Part of a small language model's weights.
Architecture: RMSNorm before each block, rotary positions, no biases in attention or MLP, untied embeddings, capped logits.
Each number is 500 + 50 x the weight over its row's rms, rounded and kept within 0 to 999. Layers, rows and columns count from 0. Numbers have three digits each. The size before them is the row's rms in percent of the matrix's.

# layer 16 MLP down (transposed), 768x256, rms 0.0974, rows 547-653, columns 192-255
107:517584437502457434472517496481482493439548457468380511522494413431471585480505488510501529603416573478533545543496617571427499575434494458564440430598546467458568546443502494540439484520482494
093:588420609622563477522478480364495485446452443516464485492485440513475457495487452598361412497424570534431434479473457547469508516521510579488533580489524537507554516490504349564509439436537531
104:434479520498429515513441545466512539558466472488521574504492541511453506473461565558452505628571446451472424580448520513531527499430495510459505474546563625471514462513474475580471538416543548
100:545513507447521444509444424478517594552453552457505502499459415568467478533589576658457512493492517521476521541521563470564454503386535484547500513472564540460599544572520564505489460605583491
099:453473455462510528485513529539491574450448551586546473519433505524581594551500486450510584561428501473512473452541440463497509502455468478482488520499567481556479522405449427439538491566483434
101:478454472523463478522516448519556522507557567462458496511530460455442426521569515512517448439560524460455472496439481597405667472484488515501537446555491498607455520498437476494598532617498543
097:514503496397525541544513509555522524425488484615466557466428556521458464529498496563425501590572487481476547427468514487582560451476485492455408504447457603495484508494501461356562495572431397
099:471397439543582510502496423453472490534456537491559478467544570434503588549428512488428461492516537497557520481510480508361547536509603498435525516527563531602427473421435565492517469533426492
097:526464424445491582528390512507529498517506473506583616552492494477561542605461452548447497576533586462435487532512593568442563476512400512526553485436493571608515440510469512639577516442477462
096:492455459531577541445463504488576483551516475508602552577478531626487422465480527554524475476544381514537553472524455566404499432442485442470553522505485540476597473491448487462497512497524590
106:438424505587472453534513439471497491563510402464490488422420527547559575429564589520387557523490445450585510540464512474539585502447562563551503463523480467448563494503620546491572504468473494
101:507481515480432563482544454396603402513541493447453472407425414561520507497556589465485513548440485497482533549465530488486582520567444516552537433525467437493459584510545506484430482376489463
103:555480498491473469551521514446485497384523480412502570430475442460515402499485514399384437430422402475470484503520524480513427488426612512552421580532416481504325501495475448531506462546531435
096:486537579578537524461522505549506562510430486532544515451424461496497438538526464515484519471526518561443543471438615544410529554550533524468482525561473625507488560483516517563372479505454498
097:483418471497538516417553430470468562493527461434391480503496491512550434523489503446511516500449508594409482438570465462487479581435490437539537561502405535480467457503557480469476450562463509
093:493453534601440517508497467505466502512482475521593535526448378465530495419480543548355487484484615481509475473531507488506438434517573499530536525466481482482452533485537493473461550469494484
104:520525492436519451462559503467454516498501472471490494509556514529493483546411520487518463498460418451457482480562477369414565582430525496471536518510495447480517571522532360550504479493549452
105:574409462465567468529486449518503534591404539498494553435578452536509600502552474503459588505545546463626468411615470474476496482588531513496507434512478540497472526433574480478526520558491474
100:442581460406546589482493507524504524452540488521476612532536570455443582530563438460454449424500450430492510468502470451551502498525475412479433448430492427469514428520460524525482547449538528
099:529544568555486492547470487540524531487379543489460568580491500454473477498615405552548514407424609508423522527563516543496442451475525458492514395503496423446484476534394485424494515544527553
095:486462485393548494526550494586463443561471480493531488557444599467529492516466480488446529587512415536483561413540493472480571428523513577512462445568521516558517478469476446520488428498504435
099:432467557474516485442505503462449650525463413497550511459475445540525540496506539511482444498457516428579558533573453547425436529523515460484505482508548429513543593543508467445558498430444588
102:504555498512497338480605455428481520507479446451425492565498489551532349477484565503526511497488453469460511497385483468547580488413561564518493607536568469446436521513517516526570511500446511
094:534540500513549478407489511483425629456557511492510549517471545428444461545525450543520587540556503453518574462425412461505510453514463439419587554459450503502489470479614496499430490545580601
093:433569390471461472449427485569502619482594416485534578529538485502460454443465462479440481519391485492518537537541519467488491424474525526430598486493503459565449585491540482526515440553515470
097:507418434501551491475466367510480499427513497501514493537532551541488505629540449637422434451434503474532536438527529616459534438536534501451458548525451527515472535450493476516413439414515401
095:470572545458458524527639517562556485550502536553456482548509559548470490516486464439491452504547508495465449545545522548549530461528486412522510434582563425497502501410484606445449458510495412
109:548471550446498508526570501502425466524418547542602431530497516395589495483447416471497517477501546599516463521361523464482552476490541512507428557540513495538503474497397541542466496595517506
093:501470483533490426499478539487533486484536473455614547430443519397411466560569480544475437606568499597486475469457516548556508526492439489534530554514455508481524530540461608481481479510428486
090:434499503470581434562592508453429484610518562536490492482515475447518375612520530597529522523440457499467623567468539539495488407495505519532514514446523527457536484573561481489625499452578416
105:534522526340535600440483575501418525487509401530413585415505581444486409522611469424507389442557629515497609521447494492487479489491502465544611525564513429544506448503531526433512427443451577
091:583452500553546518521496573495505519623482514584572517563463492625589470476516481483585521561485522538508564578397603528413494393508488566441526522462447486494503548538550560490532508537471461
108:565524506466516458453433518502463509529520505511496542606648463585473451520425546490530504437451569421477575482544526504419526531379515391453432428538485470524407540606501462531481557558500529
097:437584510534395552464449469492440542437468478527575604535536417494478486491448499425511549475557435549494544536544493549503548452384530454503490582425552506404534568461473558468585573469499441
099:544501501447463537599527514443530510538516479473510492523482438542477436577480497554491525599550424540585527475534499459423495439475505472463578476543517605520401527367436534552511498527518548
097:478516579551518542513589544619581563506487493550555411608462478494507471400440528511581441483478489512513493507524379473433517456424486491455442456471449444492482554502530528609518547541515518
098:483540532495537483472497477480424508483579505537516550513545595407529487525550417496531493625439449551430460568507547662457436438571472595536500505599507529439544584536533462492487567525505471
094:421476516533540520491518551500463551575551465481491499599506464560575358469447542482552518519462575411524651533539469511441486458516485487483509396508551533478476458505496520483466505472504481
098:499450433467533485562539446535574436599504504485513579509431462490498471623464596499543487504475530449454581394513464534408447460448530587466522444427478431475494560462435525549541545500527525
097:589414457466504522495466489511446486528555491497537469553533491446429460561516489537477508474505500480428537467564515514449474459410441542550481454507497482483506547459456552508660514476455491
097:519576453500407580463485488585387524437510486460447568471433411544468551490527534540496522424502564540563534564483559540545497570531478435511501482462516564492427465468515457484468510470508612
103:487528445445502517508445580477443490466487560540449507555429542478456476485477478522511495561428479490494544466442392465485531486560489398504440437409440426565494466413528397583361469452447537
097:506489444502548461564648526565485441524467526485397498572473442552566445466454443480461560492464503486549504550509505479423476566493441483457487486488464485581470533458397386490460518488607501
100:409509482514449475553537477471527492549581480512530454514442501472492547519514517492453512580468469623519546537526406539434566433534604509578485499540403549495501566456473502522515485511538492
107:481547515497598492457481476552456458629470493546544406563490457412472586486386448500529505478450522531480427474465498485474518529450464426449553457562509472459549442518446549404538510443467443
096:532478459463532510444510509489488560596497491508447506503503500549537549611496537552404492478453470525475578522497547464593434482484588461478522485390435564523437398454495496557431483458486475
103:472530508506495539518472509511488581498505508489495446490505521583518546405465575545450596556472504547503551493462457444490500556599447452546380543438548431484515515472534431553518602452482443
099:422498540425550500518550543484550579544579482517512506530511602502467645474426461463511455506437513483505578535566520487443415558479539515513498510460500485487480505549384488539494494519525546
099:482471490580472453617510527540630454474501506407398533474487393548555460510488479441504551517444520529625539414500484563506578531469536518498525481449449460444558503554390450426435518498494490
102:458559426523582483481481492515473525497431412480462425557588562525423517400451474441525474417444476501546514526522474552461413612536478490518517556518457522540567523606463460628448584440437577
105:514479380497504548456455515596626511496546574465415409440478510549414455588500511519515474482434385532526515500540448471600529420480428493519529475491418548483543473543522573468489539510505556
097:547551518522439529514447485435511475496427514472443513443535532459478579558483486428518459521570482455567569460517447458508474511497468442571548483404511487589562448538468474511429437514497581
101:560457563503502446622571432502449534429485427489507412510455493457463507498527483488574487461480436537494509553491544515482506464478426589507455459454444611474481559533412481523591632478485547
105:536600553528542514437485533459512509386518530422492533597445557494526519526565451542568466489515499562473548554494481547471548477480419486420594463526484442480415529470440542523501523510520565
094:447496438570513505488514591439477528582442597483480401536452414388535513525463471575453460561544471547493406489549475451550502498479509369473512479458486513581600540428458499483509451560422563
104:521495453497461492464525612509567474520505541472506519581611536514593466527437482484520471460605516394501477524526572449486525569443504444524488552342539463441480445524493465586606479469521531
098:522633519478472573511473413550599512534528474413472454448495442372448511492510465483493516556444550510478557507559464464460463470402481528562473464532471420455442525462468609523433466417473388
105:512411527440495541547450566484409529535548503544439503462548528482427508496536479465472487367541597453513478580429420599489563505520534533462535498429520456520517570507483512431430564565449573
101:456492427449527455531462473548531574509564480447493464467498477552563491463578538625481504460632520548456613473516446553437542415530443454599515403535436532499571508435543471418569516494521522
099:474469538429511479462537431525439523554497490504571476479521548600517500500516445498502466411534490519489471472539566457508473511591535497504479499452491513562613494424463479567424465584476412
100:559525488432554334532527554545529539513418483544460419493491428479519523378451458539488547539519569497531566505458595523554467489478443475552519609487432431382431574466487514525501458505543523
100:403433512532503445470514492408413543431484470453417440539478456444507490532521483576532445505555505525487455566490460422555420447427418524414557589615548499476520572534521450437502500534479497
108:545569505597502584478487399464440540461349518510548519555444538546513500476395567407423580539475513512505463509458465506468488458491468481553414411571512480595381527403485491524409490597488557
098:482461484470410479643429547466540472503489505510491523450548440572517494462555512462489545523518454509377549487419505506498504453449425485467547568415520497485498519537590432543517537578522497
110:518426472614318530465533579501499498531472489500460458448520601446458555467539506554525495405507513576520440569511490476426494456552511581499481484453523487536426522524503510591477417545425571
103:520460507500539455611486512471485513485518624533544636482564498503557532569525546458586507498468517579488529494411542496563488497457422497558552514507608561521451467528540480480491446519549411
095:553483545470504499533575396543453548477502527514484496553514466506521454482524501547447627491448521577575450492505480515551577488500471483510513416511471550464463572422564564462552507462484584
101:434508471429535522510471562502407488478537514456500538456526596429453558510448464491483439453528523446523500514501474476542497518468505362485471563502582461492518409571526576420436543539519430
105:500464518466526416451495554564491477446481455562485484531462498447462522468448473477449596434504443532573557536494473522400447448578546524522564386522432497564441478480464442501534477440508418
103:418455533591501553569509459457491525495469518427537408527548614502487455542552563556390457523400505467540495644467455473446542453514475481501469551582589445553463517447510500519513448433536500
111:539464510513539510539521430406649648431472520512513530437578468518528499563477442549496551547495558490528494446500501473478472388449540518444506606481542462489572473505443469544538554465549506
097:488448454521513512563494554530557476494524546577518466506396567503526414526468531502487541481493618483471554470486507453544481521478573446454497556446464542511469494463507471492377445469486505
102:541481526546582512458447369470563470515476502482481479518547604575548438468517469548542491433517483559521468469450509551489485588565507580550521459506493455432531541536490542464474492520559515
092:523491411485473478585427446498436593466527486404580375432536470461445592470451545543531552491467480521579412599493454528308583483392483559543552507427490494458527508500508477538475522501598454
110:538491573557492452435450469515559537566415544516489472488524502510496558431504570523523520502418451495485476469514475528491494410484438412466444468486466475548471562545547573499498569655546413
095:541481389595439481467505527473476534481520585530507512378610528491470478501475503527509507555583460568535424578399477399542544449525483507529516474371443465548498516508509551479528489404499510
097:481515476424596520580481519531461470511597553525504415561604430557457530511483393504470616524441495438459444430445525452480447468465484490529528628497579470519422591463517429541431532527520532
098:509452510493461538429473520460446554498494496539509500521564472539509506618562359615529503543515447557477442552584451547418535422461522548517489434502482432460465572482515513532481579491485492
094:446578575518498521567477547493553472542393475494495526528433504510426450467494449568523500516455491415528463490395632530467449460480541568477500527532467508530519548554515408562390499473566534
098:465566552483553515574561443387488542536467485535493419502570533516422500511404521507524550515439446396471518407424529405464459436490532532501542420492526453512587541509557603525425536426460464
104:574516395550527478556430545532521529477533490469494453531459578428544480480499506439464551465510462469465473597507494561517522501474482602517552509482472550522424453613454499477524447554498542
103:467514548527439382503516465533452445532547537550517482501585449462530429427535545569607493456449594531447578604524521467484460498533546478487496485492434534452636439467511538455547526524403438
107:535535431611487549486478496526511498503574534451519541496473540547555505416406457456524611468501556455462540546532517517478560484407495463487615482449506493494539427486483535414525565592490568
103:455512505488579591597511479542521539497476496533499452522515444467587492556565550522570470478462445535561431501550470412607504455437330588555519552544580439512597473525474484507477502507474462
118:521441449470546434561438509422573516554458540518592523587597464432538491477505512539466440525493507517475586439490524486434466457620461517530513529544540521458449424554462424450469541502549495
102:499514560469586522541505439543535480519444523451480559568463420536448461485442449459496539635393401460503462527490601434512532502558472458502503487456554475479513503449525538570489476409457536
101:528449381482437551558569483491488425473504547554477401637540549457495514463451536512482482483419534552489589451541492517490568495516480508554501547458518416479401577467467533462480510469485552
104:493443486449489519516516491492445453488513419453480486515521495599557490553528493571558420541469435523460564538431545441502544472507583526440579498480478447634548515483478557619584491481496520
098:550520533499557423439492478466570524409431468515425496548552501613501574428494394494458537505559504578552460513402510430545512515567487484532491528566551396548579548473398429429462452457359532
098:535538500445504560456494530512531480502530484470525386482555554501415504526509467543551566479505521474538442497513399527506473557497549465534485535498470465523511530486596494489566549473589497
093:491539529462505492474594532481552459416554453551537517504469593445534398442471507457551454507541607498385489475473468538560385497524520507473449541489516507499463510487589534395514459394497434
101:581523583496458502477549518480497517473545543494429551539484541561513470537394499506500531498388443520446551506389475469482480433456480433490478469471492411465495468464537532504421499573456470
102:433460467382467533527497484545569537471486515537560466417525467547510496453615462475464605511386468590459487482601589400497498414424505406550556419484556424504465570453518448572432573431497540
094:601482527548412518467515497466472527638494506575524391449422596530463388551483566515400582517531507537431416489483586474499466495486572525511591533425462509539451617448489560535457487534444602
095:496541469506472473498470458559550396527550482492501558465473482590515522473490437508483519477603477572444509619549518564394585421408563470561431569435533567500416536492523486530585483502533594
098:530459561491481512496548428496517511469452435476533514412587575557472466516553432407469538544442443480477484489473544462481523496444484532523531518570558472526392514497541475593517426399489565
094:524498527613522468584498548468488470464535437529524517510351539480441478418514456417541482493451526553342526527432509515508534552459543565569468437494556591447561453575499519567468503483515463
105:421610485458475537584626442545431567568553456508528439538441573587416565498412580541432494549467442492528372486566448490439508530465440453561448558524430473447574413533505498531454537509557539
103:491512479432595486486481441605417425476500533512412532564480476480448497459444568465521491442368488585537482482473512516379635455559468509401416609521472502524553457564584525462566469516575567
091:480478423536518447431515522525516530464533493461512580475556439598458483532489534446608584547654444525491450475521475485528522527515419516532457503519478486487527474538444620449408442467553378
102:545524542490509540535535489563417546507570570433449518494546442471538489480479539471456374529484441399471550521453568546479486432440484450487519418490450522523414468617470458454361573575485588
101:472453496490482540525507454429476434514494429562492458470482433505531537504604418593474519475523518517474496506475468462433489493578554462483571539496554546481522504415498512512488482495553524
102:566512524441418460450487508510480503455511520472454419518531569460447498515574433436455608407633487523552572466570570469502518485419574532501523492449482450412626568534465492552555439504550551
092:402575453564468501411494566493451399477476546471460457549556478560492540470466548434570547517580464513502400436517520527546527627504522521565532459468508524454540496461484512584516602483495604
109:501496473468475446522527515552437452579359510509559444443494486499546550505494500500418519513487430527439470470443460514543464515518501521429549515466544508468517444548523579460450517469483490
097:463460500556544442533471395496499535516426551519406390454510417495433517477617598410426490493442495408566555601525511523504455514496461461518519436473490501483564527480455511379488456544489535
097:474456510461438456500518487522541543592486471611563596520498516515521517525544575512395549516534557570532525539503473549494463465525502458482533468401520441552565494515433514537505514529522432
# layer 16 MLP up, 768x256, rms 0.0922, rows 548-654, columns 192-255
101:466385434473558563547514471488416446578509434556509489460510596596429472494442524499449540508601476416427489468564479472489534492543531592443521594418478468472509618476583559449528477451474521
099:480566447476450482514528478587452573502496528435404555517458544521531495517486537496401503539489459507485563497491597495501470530514618483468525477381520482470458481494506462474504569431457511
105:465494544560488463482448526502470543490532431417466477497476557562549454550569521585532471478511527519487502409389576554485539561532611525465408501399528579511500518568511545477457559484506501
099:550552539515515459449478562563494394491541518446534500488538460523470525494472501509435527499491514472444500474504587477565519446475497625495477491544605563536523429661448514457486444490493565
098:491452521548495515498449560455487509604435468418597556548390539490568477446458562447496560453475435536479527494588461447585412489482459552461440471487546623490515549488513610570463483539507487
096:508544465519462454480497510465522568460476431504531544519498488532521544488571565541537496561522451438409509530486462442486472499489514470531567332454527371447492458525578455511501421492476468
097:495538562491480453497529547476493529391595503476500471380472449496469525552498510404506549494465482565496416503534492481508533589489526476488475506466504494418456495581578481443517502602582537
093:547489572474517549482540490583565423511507414506451520535649452571466479463505573456456550502477531509514468464370495450478505408490489540422413511416499419518485483488541547462457493590461522
095:465529543497515434532424430511504556553572392406435509540472514541565523493538470554517424497589656508474432471409440466588512563484528431522506544483601513536437551474443434537480593528610499
101:495530408476564522424544502539495460455446510576564538572462417473475457616530516531544452510515628490405537479414536554488471451353532505486554436431548475496473474478553505485447485470669476
100:511561506526525457434511493498531472503498442480503344523513492519414539514414517408401522548460450492417441455495472521525451428412539447540394492514554527431514502503530491463465624481525504
094:461455498512524546480546504551517532520526486493575500477546496478440547453486464485490449446561476565522513403558489377505484534471519552406522495430462492612495492510442629494566533440507517
102:524550564426578548470500606525453529458451376399557558447536411516565491472518464556552568520515428397507471465502491529509467518500562580495465538431535534528531589543450557406548487529586450
098:400485591520519509520428476520489633549499472510597467504414544524492542473514469481506610472496447510563604521447557456535508513530393494490525550396603462521513565500455478552578516488462478
092:461517494398445498468463461543631615473508486447442481531479521503403506564538506405579519451545485514498506432504473361480522469420504459496493422472478572525543489500449471513539531546542502
105:469474413593453458590514571516442475502514565544441579531548480536438557479544474497534406556592559495473506409466499553516443397589534511567560533481549549489391577466528484462442501482502514
102:433527508455485501488493555548501503451461451478545402451502411552511495549488534578480544390437472443506433534532502467434450521556500539477507531527550485496384464572524524514441487475513389
093:560566514469628493504495483433516413530520512516538462459494532538574472536398450473521422543589562521552478618519505465513521453431620454499585549604513582427444519540544515507535435493495468
102:436565517535492404521459477532429488510573422557465454470436403415509507506452446442459481572423510505529467526481538485555473521492452460289539460434559556482475480461507515473575489438475497
099:523612483450545551497429594526429584524519529417494569558522501513500563410476535498516482521515607448546498458517505575473434522470451432615576615518499567456546504385593477510528500482516582
107:447493577504479471502407461529500534442462485456440404573566504566524552478454445599528540548549477481571519446469514521490380578485535524462492612539553543461513548514483383458492477504527479
099:484485528467509537381578495553425488409377501445515458519478542552540476498553474503503463501576458455526573497501475514531454465537490385518550496475487530544548492450483487464484508497531498
102:455393471448476501634520514534572436477538490522542520404485538498485635474495482549512559520515497466574475498472571383498552516430514550501494467515512519442487510509529537404530487428469420
099:507485565488470507510448514540566418507463524489497507492528485532515530450405476600545470435549602552479498485491517423511579501583460532526417523418493480440554414468505548596447515529527466
099:498513599451528519409447517421416448397503525487472423461484490453475570399434523475522509523609499569483421463466485434426536478444451594569483453540557588493531556514525568535472596579485524
101:389505504498478492520579459509509422484570518538577469527446606527479486476576477496503525476497537405577462445442371533443511502490518426541517518567453454481540569408437596496492541466489485
104:482480417475464546512461516499457463536479519454550489561420531544541564503566485599384495576473518464580464587474450449536473495515620590413551512513472565438456467503535511471480497526512501
102:460578513377483459453518528539449552527532602508474551516465524558578506459563481475435528434506522536565450486508515380480444475587503495479479424497436538509456517475482496497501448548582385
101:556521561500463425465418478530530563503476422399515508485520558534463502445428472415440504574539511510609458536509547528531456502513490500436594516504525565557407496458448469558496561499479483
101:559498445575512509558412434360571500474522478441510416475487486526580534589436404617480502441565523482472345428522475457481535547481437475463433552486518521529507518439514466460391610505500511
099:486579412546504466537543423536466430442554512486526424439585464446494560484496424511416429475510425470468510478538424514481475577500570488559508452448535536524463518485523439457502581466545502
099:429434520576485490588464441478605533497531506607560592506388515440498552513553456514434591520511490534548483603385476580475452513536596553497522555544554552503564552550550584449503500524547486
098:521488533434529418529497466565547556501516531388579526488474445430594482496484514552535480372433549455490531480544538437502494419453485526431476530457484459429484456577515533548519481482408413
101:490526511530463538505533469575486547521536493492457462506516472448586476389493532484496425483497447541489505511420477582481477543484465573457554481475511409409547553453412535483483512540490464
094:497427477511444480564568528534532517483487462447498479566411507397617543638546504461482556572460542453521509411467546411497508577558473448445540545464484510524526506549526592495391485515450481
100:519482508571547544464531620562453478502491483421506504530517503406644534612503521605432566437503581575500515520550403504535537448431524519551529492463443494515498507520508496529534446479534584
103:480525474446483426495444509507440454495515494451511466566459502517530448562538381536560563525476528411499504445452478522526610405518449584535437568540543580455539564495532568428569411537453467
099:484553502569466545474417453611465544477593502454591412410520480513484482421572510553484477475565562477483413511506528485479462521555491605474476503467448554554544461518487523482553520497525589
097:427631530447426491570397440566610511502479561548442393497533576559461554525507491475560622427467516415483488501492515585522516524489516487492527507551399493596437537426499478404448515481442531
098:452539497497477409593518501515493515574444446477565572590465526430582446475513578516507479522482470512469496500439501487488549555587473572451504526474552525472505507615444573514512536432471546
105:579480443567471587499487464510553571461466411455517532433458497456522491411606505575539465399504523416470517525449380531472465484532464567482518454432518563485389532563461436507383464540531620
098:511385463571554381454435448569521480552438473503461462460442503519494554580552544495497427423558509511358543485430453452539562413465542515457530456513497633436478438508560386507488438492488489
101:506464478487547568544416508477478570504551418482454561570601541504506574559434486480485554449464524537482473492469551482450524475407496505511464470422530501435480513479587541498507583499424508
106:476596502492510438583488507473498509520560615420451596509563508473431500553482433453423481534485413520524552562474371434566449457557600475506481563477578544570463524479571510506452500473488481
094:449517457562559548537427506510552477536445566500525510430451470575401533454555498497518483495500541430444489634466424522502481455438567433459482508425472541421541483489452427501557505575467489
095:577584574548590414453538536460497538482411458484410443501422461469415521516407418496506526595518564503401474411539547533456600458400561471495487517605516555523453488489552555508461464527494488
104:451436509514445508526352585480509576536553531467480522400546467466476505564451380569473532478433472471424433572539437462480461444475465486414576451509507499571514472403525524462494543484421602
100:476501436351483450464404530375515562498461480484556482457411489510521517508474517549426520563548410506489470539486516457451396460474488470502547566609515480640433457531537487514491526474477530
100:598437617501472463481587483509373553395503528422486486601441482438521489470450572460506425549444500475546447462489552559513527513526574399497501595476489446404461486508434528479513557503470477
100:520466526526483447515528487453477517512447516493553482608494445455541419448529452469600441451473445472443488493494463486541541569378522476474475433510524461456459406525492447591420464435521495
103:460498496528497495542505523559459510589527450487478592494469534459497465454550482562383552435450523471413505486437491469464535474604432427482517419491517536432473479530451517430397552369460538
102:530551515568454473473473449459408436548572509573473489450462395429557487459550542525492469506557464511542538438495457491507493553501463521421545482546455502547520536511615478410503439500567523
095:500533497457463481562550537543472540536500509459501431475502559500471523528502598482503578537542475461548393484514457429459454471433465551531508643568527506498557442509575451549499513551502489
096:512430459499534511428389531532509528544542532518458570580359453499556537458512522461464511416462530484454448484494480617541443550584514446491538604554498500473438554564534412545499526523516420
104:488431435534516514504518503555510490465549505514550563571517504502519492521656583514470508536502532483518525502526616445384506504481465467541504460604508538474508476475513540473471507520424473
099:496521452500488469474670494488536494476567562504419505503518521535485490558475426605471457524493631429599491455511463515507530436423530423432526549517585454534501505467463549534467430543433488
104:453452466535560547546543451535488539473557488412384580448492409543578498487569411503538429520395433503469432488545424484495576478491518482451571476533493460452539545492560521496456518556528599
098:511507477550495542493523481513479421603543411447544527563515520442484513482524572500571492501448429615517500521647450453532485524548496402537483509571529467507510545536449476540445462474539585
101:522509443549501538510554411482494481567476488512460537446529552516505431609497447470426517454441507503456519473477423560505449400461480469497453489546454444419565482486535467532493520495477454
092:498458566521416611441427511468498462464522512368543535406466552359551556575566558446521536597462472562518442439486479417533502484442517500438502442533495512529448472529491476500536527455479495
101:498552503420516554484525499514522404515457498465559521619505515443459550521527502445558554490424518534483479481535587448507631522491396489550390526553434535452533392445540526585553451413529464
099:439466492451555464476458473495452427417430489521525532475484503489536514542475509500508461456517506482497455529461480531515552446564437534465548409574438624532396470400475516581400506528572460
096:492448436526503502526543446498541551590466521457486556487573458348573485477460483576505527560638485481496528450492524554478520483465443402479494541474529456515479551481538447614440479360500464
101:471504487493452439511502527489438573445456550474585447588475435553594513497567495444542551512597574529498424537552428483551510513479465481544475555525643436515413523501516509484514518454485471
101:557550449486525517420472489524565532486513525447467449544464578411577550477462510503513429510460540446578523530561502442505437458478514479502605467517538501473536547518469532546482459453462399
098:436479501453456457458480515475516447526547481458448510544482500446562465449469505507591413546546535622392619519453502445579503536459386548476537578431474498514501430449503411500501631533487416
103:431427537552436514455456496544472558558481467583523577482426447514485475517539512479420536544476522615491492504450534453495517535469618593481430425630434485488495465536512493595526539475459568
104:424497463588463403461484545553531504514526447477469483531463469528503562536399482507490405478443490492514559504505502360595549504436424521480544478398646541531477472449544468489491584484550449
088:524514555541516510590521538537492440606515449458552541449463453492542547458489515326507597465531514516572560410525495516527527498500435504507591457523538489503543446588469494440522519586495558
107:465516436489450504507624571444482518484461538481478464517486501470432493574462545489551618482529559594595561523556466443515529492570530476540423532468507404492440474425460447521474464503462463
102:502546564504484599509466492532475350432517577581547524578432422526428522504403478548486570523457543458440522485516450482575589532508522443530441469516508590414422509528511544414442449500571462
106:509488552460525568483501478505474513475501480500504423462507481507486479616531511508518492509454455512465475488528590518429547460445565530442561575531546437596466539506414520477580492539522546
099:520491583498495492466409417454500468414571488428483583579516527513584496394486406542485513453569548488498515525461570594489486474541477477548508476471507449450484481435434492508480442507473427
102:507541509474562478622651475598453354479540503474604510556519528510454535504552424570504447514586555489424564474527533578581575495489477529571507608529443555509534487506509485481515585471514539
097:551510601491514462559522449485617499504552496456441582474525409485592559500464579475523442453516498545536465525508480593466406454437524501514472494377432465427498591426575506545458511596479519
100:482497547596494436533475467509462427536511517528527525477463437452536561434568539424473470514472473483522509640470469552448544524555565445521515451396445509500433436543496509545449465398539530
093:475508501605515522491536462562485536535413485516418547559505609475607493438534503408615531554613486458581531415492470546443449417515503489531530613463496529433594446518488444418490504505467488
098:542472468542481468525481514505541449513546412429474448395466445466540591412558490476532426487534544497505622488503484398536503504479516519556524501456497565459454523471520534510528542522505500
097:538412484458491547366418545496463341549512448508539623515437548401634415419440426464434531514514539510529495533533514508491553518585473519492503538539503548384530573490519483459418464457534497
100:507420477511610506511512573407502458535485503509460529459514393472514526514511527419493475498453431461464451501385461412395554563455546455487547554518474506541414490471468478540569595525479532
102:521454535575503551440487406401494512459453512448494438472414503540464502558514489553450446457461455454422429539524475601531547425478532555483506523561580530419511482532442566500488442495463500
113:565582462538524500468477401555515497560602520420465495480443479495547559498450396499548497460414433428494512493525409498516534560460500526448504533473555554471452568373393433482475515481545468
106:533585477506550538502406433458531501457527590514433481474430517487551443549429457506548572536428459548496541498459476510453443426509447499468630617544498483472475506422424484449494609530579436
120:569423447671491476485533431517512428599481526452520459541516576485465534569476622590427454507501515520469564514479555392425573512571428530519487552449544361406524497448495469371476578471571419
100:421498430480452557459512545567582427418483403468487549454541567547454447529503500556550565481495471497447539487541469520475498463613552530431505462443482524585504443515489478613533510574460563
112:445506369489370531500563499592515499540483457528536421506489464543555481457555411477525519562433492493443472514508459503502533495397492493574447472513525500484599602523519550514460419526420457
094:489474456537522585480430496468453442476438502614443470560563448444564535441455526524499443539538511478502458434503438498399512437434524532533455534517574573541486404365459485467490545427495519
098:538477467587470533606580535538515500465525470478442545477411424428599513516500526448445417474515522399429493472540443594459472443478508485428478477462531494477568473617504611548459491502519562
104:548470482465509505507552472530423645491485390454533449496475414524466428496509604470470530460548597551509542538513553533470550571501504457517468429515411508442397487530438559530430464546364493
097:534449545459484446456592551426452530485438504539613470549524474437565576552524478524497573502511463452552589493468541415493565388520492474517478516484606461484498427521424497486478566544457530
104:528510468565541528455479501507484557434409496499456431439498477509517481522535495408562561514509492494516503441532583542436556516519542505479512556543553501552419546518486500508552496490571499
098:492482474574548515512581588460517378480542476412545488529505415407510506457476482577519485460605490463472470461441554470543529470518472579589509520481492615481565491480419513528495376535485523
098:423427429453642482518490476483458442474510612544551515517463519550537437559480493493506484512545508390514541472458486571482524539494474507511458501576442474393538359524531543476412561518407453
098:488511578475550570462432422554408471534497545453547522499490446554547485513412469452434456504440473479491516502424530490544506445553591486557504395507465494473520408533501561445481562578596539
102:478553518505598560518497512501522423440389499490510524519488533464627575461516505576503494527594568498495587498440497537479509471524567485491485553397475343466542466454468448491475448502431489
097:436496555440445457457592535542608523412580529465529503554540465353466428541450532546506592501414615522535435418516482481380506501474529488423366474507463466445507518537564421500495447491521495
099:522554528576518465504432493489442566388471452468412517521484427408568593543374550507551522441457519475493542413415380515505496500468547567597421448491553446422481492493498426587518548528552415
101:392556543489531482476514491543450528472489473558629537525499497575571520510503576455472390451528454468590358480443439492603448472482521472495507547477450485434490567493520578542447499471445531
099:498537567495499543598488542522545450521532465488517457506434464542454454466544533462533513462469459518540540547523474406548512453478459635449512543435534516535504472521536489569581554493474532
106:524415520482380514500522429407500463499476539644488512552512503503474570524410478513485538555496603497485541477539446541510603502497515529481504516461487509495556635478394606458524483474497469
106:590510485491551531485388387480521495547522485520566411529554435508384478534433567483542421512464611529537538481580416484485459476557472586548567556546559479397430513514534468466526673483525525
106:437538526550553514479465555544538442463475544484517485456515502425526682513547501468549474439510447489495516570478449506489502481545503515509505498463524464441446603474525546561501475503498499
101:499486467495525458506502507642533540446458527431565477532482495423502523513532456444482555485518408475523526487533512390478525449460485637545484544540553408517508505540564510503502497508458515
089:469577579466468531486487509495537509470627461530486471623476436564508478437577442493446569495522572439483486546507476415374496495480487497603559516480410555504539494545525438462510502545608478
096:502448483497492538518456511640479541538567540418574448450520446469489407476377567506563515461522550615432550562422483494529536446524422505417474486526528525523401497472519484572412461496467488
098:535524394581529518532474575514598518620568574461457519438410511435519488491462476463465508494456543468476573479481512425507520471542437509571496503525488518550504541507512467459464475468519434
108:541520442527480474521533439523548439522520529443425534479557564471501559616563439530605444590460466487533438477455477576513451525542429462380450503505465458438430537522499507482495448529561480